{
  "hidden_size": 128,
  "intermediate_size": 320,
  "hidden_act": "swiglu",
  "positions": "rope",
  "init": "normal",
  "init_std_up": 0.0358,
  "init_std_down": 0.0,
  "schedule": "wsd",
  "final_lr_fraction": 0.0,
  "train_tokens": 158500000
}
Each number is 128 + 32 x the weight over its row's rms, rounded and kept within 0 to 255. Layers, rows and columns count from 0. Numbers have three digits each. The size before them is the row's rms in percent of the matrix's.

# layer 5 MLP down, 128x320, rms 0.067, rows 0-127, columns 0-79
090:145122137153167129074139186114138102155151096152056109112039164114140152098119186122172102190148109117153125148075113127143152163090143153155171119119148163178148174161166109135149076125099122163124133106104107153154148079171081100139108118
103:084144149110126156113090172082155125081097194132109170076112130144117114114104128116127115099112156132126124172133159119143164100141120159182140124142158108119183139119102139097119091169145153106182180177142104168172122122067106133125117106
115:131087156125097085146084136084166196174076109170149160144158162107121176168152125069097099065098121133125140098085142135147149108111126107131077083051176175134138141128122130106147116097102089084167187097127077132125088156155183094133162121
092:107158125160129122081153179130108065104151074119169128143151150127077109097063149149122147140093172130154072215148110151110140109179088094168196076149133123106132120121163165113155060083114162077131108127073093137065175145191145138157113105
100:080112158143126087112183149101115104096141100125164137128147137111079144152175113199140117136108134144147133147121133120140141141126085115070162099111112155142134154089179047153063109169130115100096120122137108150080081167135099087186177179
101:053115128104096122099150105112066164153103122142134081127109149160162157129168156120141181143159188093105080056178150118111176121073095152115112164148093139070132135109127112128144099111182050178159191127145103080117066122129132140083091136
158:161132133118157177136181109142102077124159118081119116064130103103107079122120135136078121089070161154132140181113150153155125059131133102134064150144106098126153118130124099147108105103099166130088142119134096086141100142118146137077149164
097:161172122133114093135127124099132103152126144055134100109099167126137198079105153150123136060080174146189053125141131073100090115199101151138176133144139159176100110191127053108149135075064095143147062141170071138112156161147121122133147155
094:150134157104142129091136121117111105188102079092050131096128126112074127138102091144113120128039156114145143157123109169172138146137193126121163173134119113151115123110186207125129135201085107145104134178154088127130111099154168194106183119
102:132108128070145134140093099170095151111183171142149194072151131092115058162119136150148116148113117167084127133131158110081118129082135135134132108106141126083148128115108089125193102135208119127126170136063180209071099139116144140162184153
107:142125084084100107158140148172131105152169100130080102113156140088112119138118121107121112152127083191076122125121115101097093162111171100113135106173150157170120138195101127109150058175128097145180102175040200186122138144124111134124139148
098:143089094171150114124157140150182058169085149118130116144144128108164151111142143125104157138145134140121165124094138124125150128155143138136163154127109072128170137134080076148153123117105169142143120120132193107112129155176097074152137113
105:178109078126143094103100102087125152159127203089137135168102131131079157205123156153090173093096109241123067194117151127123074131167102177118053173143157186161129123046136190148134158111107175133119147179162180094102151166163103119182107149
092:166110151152120110115188110074094141126110164158144170116085166113138094104120138109106097102155129044130120129147173091176104078086131116149094092125133080119131148130111123079075087200106116111081129100163133144160161109157114140153178161
102:074139148124125154112127098139137135107110125051126104171151136112132152098157121121096099160141140142136101121051109152130182137167156096109160118147156143117121148151162106217119134138128132151166111086175103105113177137090151147147125158
101:103149132087125083156140152095131146211142143120156141154138120166222119092090104163141149120151132118146164150049132156106160140106084100139111137129171179108119140113131181142095180152117144144086117132177110157162119090091101145046108139
101:188112126066158114111090080131106145187144176123112162106132132151100061151083136068206085134178174093127142131163166165102169110091134162187128129100126109094176091108181120174159158144154140122136175108176129079101102164154159108156120093
096:104067098164131107164142151139125086125100132105125167140150131143163126164182097129148147187138125195100137143087153106072086170118094097137163076166127082142119188108157098068128149124130113170105147148158150112130086140170175101100139175
105:085152152130114158125082098118147134163102096116141055144098181090130106112169174171106155132162154113170183077134172147132093146170109097194105116158159038124112138172110127187107115117167091137176147169113137141069103197111056163101158137
100:157075073133156171126147130055143140169179089118132114148113178123064174126146135117163127100101128115171084160137135142150139163193131129107129152122157175138079153156126081132165133075051200134171139096080107106145106136110151163185148107
100:092109131173131098148119121079167081054109115212111150120076097169160109171116124151141141112144099182114120125082126144089124114185125149142115194137130095121113131178119142135169095125094055159123110169196175129095095161117162122138087159
091:177140083129134094110194070153160087135140158092155138073155132160106110142132112138111106105144151121156140103124122168107079124101157150120145126155115092107163074104148103129128148150121177138129159106105141102141183150111125139145093093
098:133111078183102094168136135171106132091113102123060147141118122125117141064146151166140133081144104101143142114119166130146177087222137092122082134071068171098085173123143135134132169137091137107124148117110151088168099145117100125156184151
099:179123196122153162156108080165101122131134135163142131092146064112105144160136080199138152140143132100145142128123181154166095074155112154113107101149125110123190163137119106111150181188156208161086078164209057155121044138147144102140081123
102:185141137076125145086121122164138094136087148078163133104144126034130128141155166139159090153173181121114218165099117084146167166103109140125180176100133118128157218108176121130218106123125146143076148156131121210170084107142121129107130134
096:151105131117118162189141135076101164181129103130153119109152134108151172188134146137183129170142159105116121179177143159154136091131125185106076112065144100178116118163131074089084157148097084111111095110122115128117149130127118128197114144
110:138146158145129112130146101135085146098117157187182145128106100122110093061127128143141165089138123080171135129174173065138149102153119148157172128179164119171185121081104133121164131170116081101108116171133092115131113202181158121138111136
100:167109128116090101176136116118096193120160107121140146146121079126109166142111136172157129159108088125108128107134127134097102150089163150097126099076111144149104099137149110127113167143079156200140122162057063102172142142114193072131174094
102:201101160168204134181130094104131135136170122093109100144134133133117156074158163094166180122167130144097140150064139132135210158138085125095143090130110164129116119111159078173167152083144164167099172130143094171105129103132157145190147095
094:072137147139116170077126169132089159141081077072184155119094136107161184108180115117089146160075140058143067100147148117129090110149115154129080114133112141144179117160102122185115065138106114159162125116086101103122135153076074147179099215
098:150104150160109137167145119081100133116098129121091131162145171095106137166123092105080193106107090148117100146122125156100090185157137144163107125102088083119102104189114156149154149125139080129159123119161068109174076125121088124107163184
091:132148173169179077179101151086099157122125137140063107101159153052113148130135153088100077176123054161122121122125167191170131172188123089103086161097088107094071111115110186119140120100136086070127115119101170070130081119164188139169093103
088:111136103113117124121122115148176147129096136150121105141145122182122124144126152111109156122108172140096080131098139100103085116095153177143114141126201138143089045113069064174102080094115071106156173084079156069158170196112168117139159121
095:101215122197107164121150138134037114183141171119122089116160065172138130148052129106146140091138136169075153185174124161109088041120088123152170161186155085111137111161093163104114135113078112103163124110120142167149107123186124099142150110
105:121157101114155121128160111161124118163160181146125126125102113077174111145171091134112112149158105150080130159125119186108174201072156135056064138111146079064101109118135135133108137114125131126157107066197190101159140118160146117163111174
095:163142114119156118079190120166097125097082133145092082128097114153123135133147154168139130114133157139121116130172139104131121132138063171127146128149164174133135167149083057142157082100166131097152071157129113122101111117147138151163058160
109:179098168152126175135136106053136107164181109154157134126138139151127125125111174142173112129096157109112104156132173169133094089223084120124149160092158156164095131099084118162148149092121154150144120083185177105099133115101155166128096122
100:156148153122160085101109105091193117142087091103105119150161121137107151064095086126098166135108142138159102088086181067107124157127153145173177151110147149117195200078132124085101094148174145127148116146189125123148122182090171178149100158
104:150145128092116070189168037128074157123146145160139174140101179164168175086141214161088153144147138100173189165202133172113188068096100167158117130121131114184087129121101119094102175115135097107131118095124090124171112144115167122043157137
090:158128130186177117181101069107191102126106101127100117113210096104100090124065162119116144156136131124083171148110100147142112145174196180092194202164119163086110139145119136171168174098149157149164105169106161219143098145104110169121137137
101:137168111128045191097143084089110106133175085083106098094060121154086142160141169080158129186145158181178108134150146145119073165122165102138103192135079102167190169126172138137216125193143136180125129164071085113123171138085103128104134142
101:102098166089174117156124080169127124106135166140121196119138089077146107108119107148153122076141116211155085087144076099149109127173075118166107127155176084108089108080147146139135057138140100127154068154106137145154143092152108183097172127
109:112129085096047115171163124105156143127048113135095115126075090134137054166138182115144094170121127127116155160075164128170136122116048141115079175192091163126132153114100066099139143076145199157088121140147161100133152152134132129127111139
096:139165128053043185146103155140101155130155100082154090060153120160144155118156134099194085172133152152137138164139126148171096112084120173094113147147125154143108153128106154155129115149159130157113138123116152105131126061098221069108133136
101:112101146151079114153076122120088144132099109066085103104145095119133094128137184174128178135104148122173105067138048125087132094111155158113162163067122139083139164117104134179129110160121117102159127123061110184171127129184139182158109106
094:125177072176152135134182132157076076142158142118124125077168113163116094100102123130178089137101143112125163153129075160102111110093121177076155117154128105178127122118059147160095159164115138192119124146135155119102116112085134054130099182
092:183172152186098139139098134106134091148158072122114096087119120156147122167108101157124099125106125116111091137161144097078110133152116114136138128083133114080098129116111148160163128094134145078136175107183113094173122062153118124164138130
085:172086141132128111103093198112110118121156083098120132168121126114125129139097235140132188168127164111100104110100162147099125163077188142120122082105108091147088081190164130135107154119118137084175130095134105107201175121147111092137117094
099:197136101175108140087111137125163109123158127180129144158089178087115096174135130111077095149113138107160199111105145110102090097152084107096106126120144147051121114159176142116139151114125107169108103175134155144137070118094155087083157109
099:147142136138151108127089098155110137114112134177157159124116129093156137112100159086146112126126094086074133107195105112107162134157100108153183142082160142141141161092128122102197110126100080066126063108118102170164151079139151111132111029
102:107045111133099145109099125141056147117191138128102120062145133153103110167142136152104123162155169153120103110106112191139099079153132111109061075120141119097142148052146108113136161106149070197167123151090139089106190125097139114156149096
091:143201109087148101133123167143168088179155145110115135115129099178100105146113107106135121155072119119070115110122133098141089145115061080099162145203145125123064129123111157151043085128145124188121194187100187076112107118064167118168127166
093:201120148097126165147105118023144141186099124104104105124132115111199169127209083118156099167159102130141147097163136140139136158147199128072145126153075061108143075116152094146145136102104150103159184119149130110142103126141116114158081144
106:097124141113115138139082164074085120102153106142155153109080102114157172139096190110129113131103107115128094121104088103134101161150150141111088144163173068125082181132156144165106102062131094074102098144145145182142119144193111067123084091
101:094173122103120168182124099126178156154166136112094120176099132135148133096169115138181124097120145102154117090058110071099112098154119166180136212137180136166142127116108111094106148122076149219144061110169157127144172134098150166147101125
091:131145149117135100118112077130162096132198054120085087130132088137098104127121161205071183139122172174107137140160129157117145141156177147163115125118143109084084124133125148152104141108107107142213105163165137141105150171142193165102130089
090:175165108152086126095070185146154092166113192113125191118107165079169146118072084087148184090080097113131096070152135142160100160100174151091163134120145173052132131147180159111137166160145113160112099122151098102166104116163123146122140153
104:114134074106164153126135172166119108155141199117126101074102079098098110121163118135130113132099152195142094198106169093152090135136147117131123146189111129145118106150101187135142118101119173126165140162125174119141069155077126142167076086
096:111172121127139131140171132112124092050083117149116142125165129085132122114149102117163164135154078161131188129124122161134152062072109131120142094112116173111146088183151107170164094180124072119197120110129087199138096135098165155094122134
099:062169096191078091194160160157106093072140131144127140069124128130170126157071068135084107134180075133107134096077206070126141145100074108157138170189155156106093118153089093169134090095141070123113172129168107089125130184116197065136099198
094:123131170156149141128106082171149155165136102122119199132101153109093134132155137115088144124123174143101161178084124075123126171086107158129176169108085175108092129087130083135098131124177162136138074072134090165156123110158080137180124127
103:162099106157133131115147114081105165110125111102117133105156180117122089073162122108069124150200087137080132117130119152055169210116165157133161172114073089079155155127112153119102164144103133125143114115151151122174155106077099128111144133
097:130155130131109063121184111102174116154141103104077163144124107103181156191122059165083045113099122118150108167117121131144122165108116172092130195119129101136124150160126139174092109128116155151113139184171131093156098046149150148143108174
101:097133115103120145137127073116126089139036094133114078127053144167146170143120090124132150103102177130074198183097068109162158178101131073135137167108111134090113106087195080063142144112136120097153182154126096135114090102161171144098124138
106:138181083145092089064051128143115095122136153064148110163139111118192091175096172169099131129147090148155120187151100118062112129133108089089155099112134104146140103128055195077127118149126135072130150165118145116115134162197113121173112145
101:112156152098151121105119101131202123125115117092128143127133112192127042052133134173147144122128152145126162130146128133167121136121135127123142174098196135142100120121139188121123142096150205189153089138090146133110109124068199107161136091
099:116077156134112124080190146146084147126177167102175082120122165068148147098091122163135152140115130085156138165117081090173129153109180110104157138187112050162145060122118119125105138144145083155170139167153089150140092140108185090090060158
095:182082119114149124134149172143087151146148090119138178167133125145126201097146085166120146176087085119181123132105149128125094142091150136125060104108113110122082131102140155121134147149096137168137073108104158163139165097115107152151130153
095:145132122083154103172166069102150098089086161154058152152186097121140105128165126167160151166158116179056136196117134158081120100141115105121187107127157105113123099135091096133167119101126153142138100138133191127122151120099207132183140164
100:132104169093091132154117068190139135125119163081090126072135108110128100143124119108134132145133148183119179147083128116098110096141089177139171134159084127128144160105176140135143143146161125181159147166169152099134099165109160121124095094
086:133123122107153153030093117172053137097152169102125116105147147139085082104085194126152131083130118142083089093219126172052098199149158156122153121093086157139108149139170123088115122142163077099173150172147156225079118100131122171141121131
107:144131160133133080113108115119143139073153101118107147134101151184088103143114139147150144092087142120129111147100113132092047145126109109160132145094153059104141201133098135162129192118100115099181094067132089133186131130123137134134140139
100:124155174106118101129100132163100112142176132136137138137139128137072118100119133174129120129101121125195113143214179139164142136158132100126100174161160097164192130107107180137154142190164108162167108173081170137112054049134120110070072077
101:119156138128115107136137144167144153136109100138121167134093130149163123045173085071111093083143090148140161101113153166111149148150151091116088099120111108143166131104137144150114122142160157162100116067162132148169188053148138132161152148
112:080137090088143101175189093106127099124124164193148119175080095069128176134121181102106143153145126172110144143124061118129111160150103138085163138139145131136027149104220114096122101141154113172100112103144097117119112116085148196121103142
103:168043116144080113208104116110061165143153139178131121133133133126099135187137119104127139118106085123115094087122145128149110140185134116096082079104113155102143090120174052125118182136079096137209091065106101066136217128152123154171149101
103:142121169110080094120138117140098101100086107108137137110170150133163116064084073098135030084132189138098122105081156133116141149102131147172154192129154159160095170173069159169109153131144132137095084130097104168133028113139081135083139042
087:125082093158118163135182142150165115139044142126130112128133166068149153192089117105114118101147083120097217119117159102091101076132114124070130090186130173156152121154081098111180089079150114088090101133137165119137049119146090120108171115
090:101140109067098105099129104102099130103096129107161114122176099083080104090154143136097147160097109117179114121087120199114153120092149104182127158110090106129094144138163172098113110129161159099136161110189138127105097163130131144128164109
103:187099141118127120155154132153107153173100161074123107116163121118129112119092132132061110097140186160104117129118136137079109158129106116157139133134115162096172088066142137152160125073039160113147133142104156144113165138155175136149110123
110:140139117099091177186178099144135083164135138160084115175180092158134146146177170097135164083150179128148153177098181125096130148115135144097079118117215102110162112121160119125113136100145119194078140159145127102108105152144081155076102151
091:129170106081104120131142147099148078074143138117150121084149152114129155147141096124139123139136153136085089054110143155123096133111181076161160173139168195149113075148145148140195110140177113049155076174152104169179180105180133133102144095
105:080098133056148095111162109123140130058114154129141189124193206149119092117123093154107075120129114186155049151189113090074183099111078171181076134172201168141124110123142126144193093109152067117093086160093119135110135106092167110103147103
111:127139184134112121125102106120098110168083148125129084096134159069149115187138123104049178129119118140166142061112134130137180131131136080095139131104121132108184095115106084168173095084112136096161155146119132085116179168194128146127128190
103:144113089096132145079106145161148054126177108143127153114171145142084177120170159096127093126131164113163206160132114110112077113110132191097123089057090146135094129170167069140131163132159184081131093068100151131083133160126110044131143080
096:192130137146178133161095109100115159151142098096105122169100104155121112079122198140124109132183145102101102123155162168094114152104140090174102138123125143103124103151084117121151144101149140147190123121086194094133129108174094091139107122
089:125100151133108137082147127072087168097101162092117121127094177132175099087141103150120151173138095120155129130099126091140128087107166126139187076063170110069115167121112178118147071134120116196116124099142062136158082098127148132123107112
107:136098078144144106152134130120120105163129098113155118135164122130146109100095046189127129117094131147173126138142179165138158123099182135184173155131103139151111073077098159099100094179160105169164100105145084119103090173066121172144125161
101:149096102164067113129165141112087136126164146140119148147193083145204161091130107092160156137039147068079141099107085125147098126204113132113118177046104053117155135086151166087138171140192083110106115144173105113122127133089156127102154100
087:097156096169114178138086117126096129170124161158111179141171173149139134133129162138085154134159052105116133152114139135136116117155121120123147118156166068149100186163063116112117146087116172143170142132143187101120136151144108117093178129
098:130180041140110120164170087120161095153183143143113136130127144093093171164101176095118079140117109146065148152120152139149101116145080120075132123137150168173146094115201149107124169072118121165063184130089187135118147108181130164111089137
096:134045174102102150152128136065119184084133159158076127125123117177116088214079122119182131105131125163087093142097146188124147102145117131115158111074133134097121169163126147114129066126171158090094135130130150149131062080119197196172109137
097:116159148162064058127127211117157063091176107165159104115137083142124119117081092102156099102103119064126101104090071123175121089118134095141168193171095106133099134136159132169065099145100070112111132130086079109050145077139120058133170105
114:086129200117139131094112114162151148131110093131136133123088130137111123115116129078126083165085152153144101114087126144105155115086127124120110157068143203089079131184137156107160130102154126118187078138126099169170054111089126092145132083
084:082134138149142097096108223160155080148060133126170144160139087142119063081137132182125072114132112116147118115117099093110111141118147094141178129180201103132168131105122119092080134092131169164150142080170112083164190065188103127095089156
092:092109085092098106152113122145238151136090126102122193078126131140101159105060123149146071128123179159176128131152135081182061096128161202099117163175140111141143163101147087126115081151160090179112104126141105118131178071077137101096129145
103:138075203128123142095153126131171115106106135178079150109109187143154132089093147092161171105177132150120107103158151161119098036137168113114137096132092076131126107128084158144166161127093151156104157155092127104157104113144175135129148168
102:143148079067146171186127125139134157218115174025112132101085107107149143059153116096123214103156130130139191117082088143132109062118147126104091113170099142123140129157140083182198094154175064144098212090127115173130109113170163152125116099
100:181180091186157156122137106126132116166140127124118133144041156069184169150153122113081160044140113144133171092170142102114138102147101019102121140107100112111135160149106142172200081151098146141133149114108080174167105124112126145149070172
095:144154156145118115175171142080136147124143108114143187185090099109164099051133095091139109137145148118145083077127167168107097130157155108109075114103162132088120112173167164128105071057098087188130148116111150162078133119094164170122166163
100:107141115144202153120080123157069152104112160154081136146093075162097123092134148053162119116109157139155072076147109096066107136136081093116107143139139139095101153100143098156109060127216069113140117123124112141101147163156158115197175149
087:104155098104125112124093065175154165137091098170163096136147129153100131115160120122097140052125159163117152152119165113135116184080120104159112080128128080171123162133114075103125134076122119080192134138140098122075163122103157149085113069
102:104142146139068143104097076135128160136054122156165162077144105130123149085112107096093157097097138075106119107137100094139160133104109176142127144178096143130143115142155123142088105144147098162122143169134134170175145109122108116144166138
095:133108087084151125135099108152177125149124155147111140116181102167122166109126146144086136148154086162138106137131138079104121143135084127162105123134151081152125103185120112147139115127162117115101100178150133126167114146089072070112131061
106:065111143110104103087164166117163125096128094097098113140087107156140082139100148217178100107135117185177160139154107136111102112152100115160122136171130106125088149140133104118120147143169087171123067148131127146112120137136047130076134122
098:119165085132206146109111068116134111085184138107092180154138142136152193112119077130115134079099137086222156079101142154167168135222127067146112231130153104134109130179158172175114136155106122136102101162102171162074140123146127165107105205
098:094107136182149111199147146129121094139128101196178217081133145138099112140118129122110165090136123111052170103125123160094159125162104113094123137108118119105100102048134120137126149108142148203159180122149112151142097109056153120131155152
107:119084127152101075141126135122110138168132114094090146134156162115166179163138157107182072096151136153115092105071156072091176195118141156112132128099136106182105104177188125131139077111129090089166117110157091108189143112109144090181123109
103:118091106105107178114171145106086225137117130154117178135118176148140155139118088079139120129152070067144102127112138110148111133087079147086125083096122106073048111210108155108140141121105165129120118108133125100170102103122118129173130214
110:114101148066115088120147166080109153153141109163050136087134128109144100141133111121132103179130174098141140150154114157156130183152127155072075124155134126100074132128127088171145116079166101102108170133159093164150110141087146191163147178
099:092149124128110129138087068138089140149154121150082124155134132131183176085121158122147106111123117089184115107161132122102148198121164106107143082099117107170104122136157100179138082161146163175152185141167105172156171134134040164139077155
103:097116145151168166150092170115143156163052133156137169118091121124200105112129102146059110087102161133135124122115137190092150140144135112177166149060106077149136144183119141146177123102093134157165069130105056116161121120053077131102157123
097:114067109183169128134149129164114158188102092109118146144109165138109155124103128167151134122127099144086055081089111118139139132162175158152165155129178076064125123096165139107144123144200087178134102125173128161116091167162126119163096130
100:178133141122111081120096124149072136133154103165120219164164089116119181147060140140159156088069132162116042134158141151129158165148184119150074131146128143143106116104156090140186147085118080175137141170132075135145130101152132120128174158
105:170118203186136073086106063135132164104112206143176138037094123061163120146088091142110094069162104111075136074077093132134106132127133125130123067110126120150122088082158088070087210109151110166034174109145120131110125117170108128111151132
101:159180085165176102123108109101138136090129153140120185089093135083107110166114150111098194140090076093208114172129096088155141121114146142070152114093097100127154179124095161093076134148132138198092118155098132109107136150123126109139099171
104:089144132110195131122090071164117156147127074124074152127126130056137081064153089084139138127115134071142154142101066117154164142158113160160134079122178128131154152088145092180023120121123087133157145113112165127145163159162199128164132107
104:172053105112092129107154114067105186137119074137144109141129143145146155135114103152096168167151100098096125117140125135147159110113152179104094087104121116185107182147155172161105104131126112150154109113160119115129128092108123183167194083
100:095120119122108116074136126097141080094157109115147136046200152156076085146064146163160142142127095176148131133165137106130137163163176113123141143186163167133155187135111088104138158165074125196102130195117103088108168125116085075115133143
106:096166134090128061076101196120103152144177126119088087089126051129178103133126089125047122120136136128085158165204150097136083148111134121077113121156138148190086113068131140102068134087126160144144109153124135090127103175069085154091088099
092:103145169075133097114105113104137134152183100154130166107165148163156122105078164094133101132138157167135136162157112151103128123126102183108050143138138145098082167167134106176100132159142086138136051110084125128068180162172075155111158118
095:119096166143145176139103105098134096147093107111089165142119134182090170067131157112201132141107129176133148176101136093170162076157134098122084159145107161099111126098126124162083077093067124181106144162129114133116073121107188162114171138
098:112121165090148096066139110093107134113138152127210127115103156158105127101139119066109087153107128152155099105189193163103179073175159185150146155090149147146118126140073134122110121132091111114063132177145144111046121139116095140143127165
107:115117135098117131107189087100128060089147096139131157110139204154107122103068171102139126144103099078112148094076071102134179124151159097060132178131133142107092165150125107159161140192185115132152129112135098133134151115127214115164111136
098:115107095168153137111147125183136150095136135122152081116129127106114128170132137161132123099118146113125173167155134063110165146145134158109121130130133111133147080126142132103117164206132133084135160101150127123174110198122184112089154079
103:142151172189190111161104157156107136082092102113151106106110162131133107127102115099113174096100141127147127083162138152057130158121133090097158122188119167123128158094136142137182130160155120087103084164108130091159111076123131134134092140
101:119118133131147116104166202145119135112175146195104131153178131136085072163213167141170120137116127128119140127175146173176178143078175078164120085130070120099104139132113084058107098131165115132100187156132124149155116130115107118088182137
095:102166083170123119119179130122132129106094149101065137153138101075085113137129126124160099193047148097146148184129140086140154178078192192131126061079141139047094140150121099172152153138148107077109109136172050194128101108093135165089115121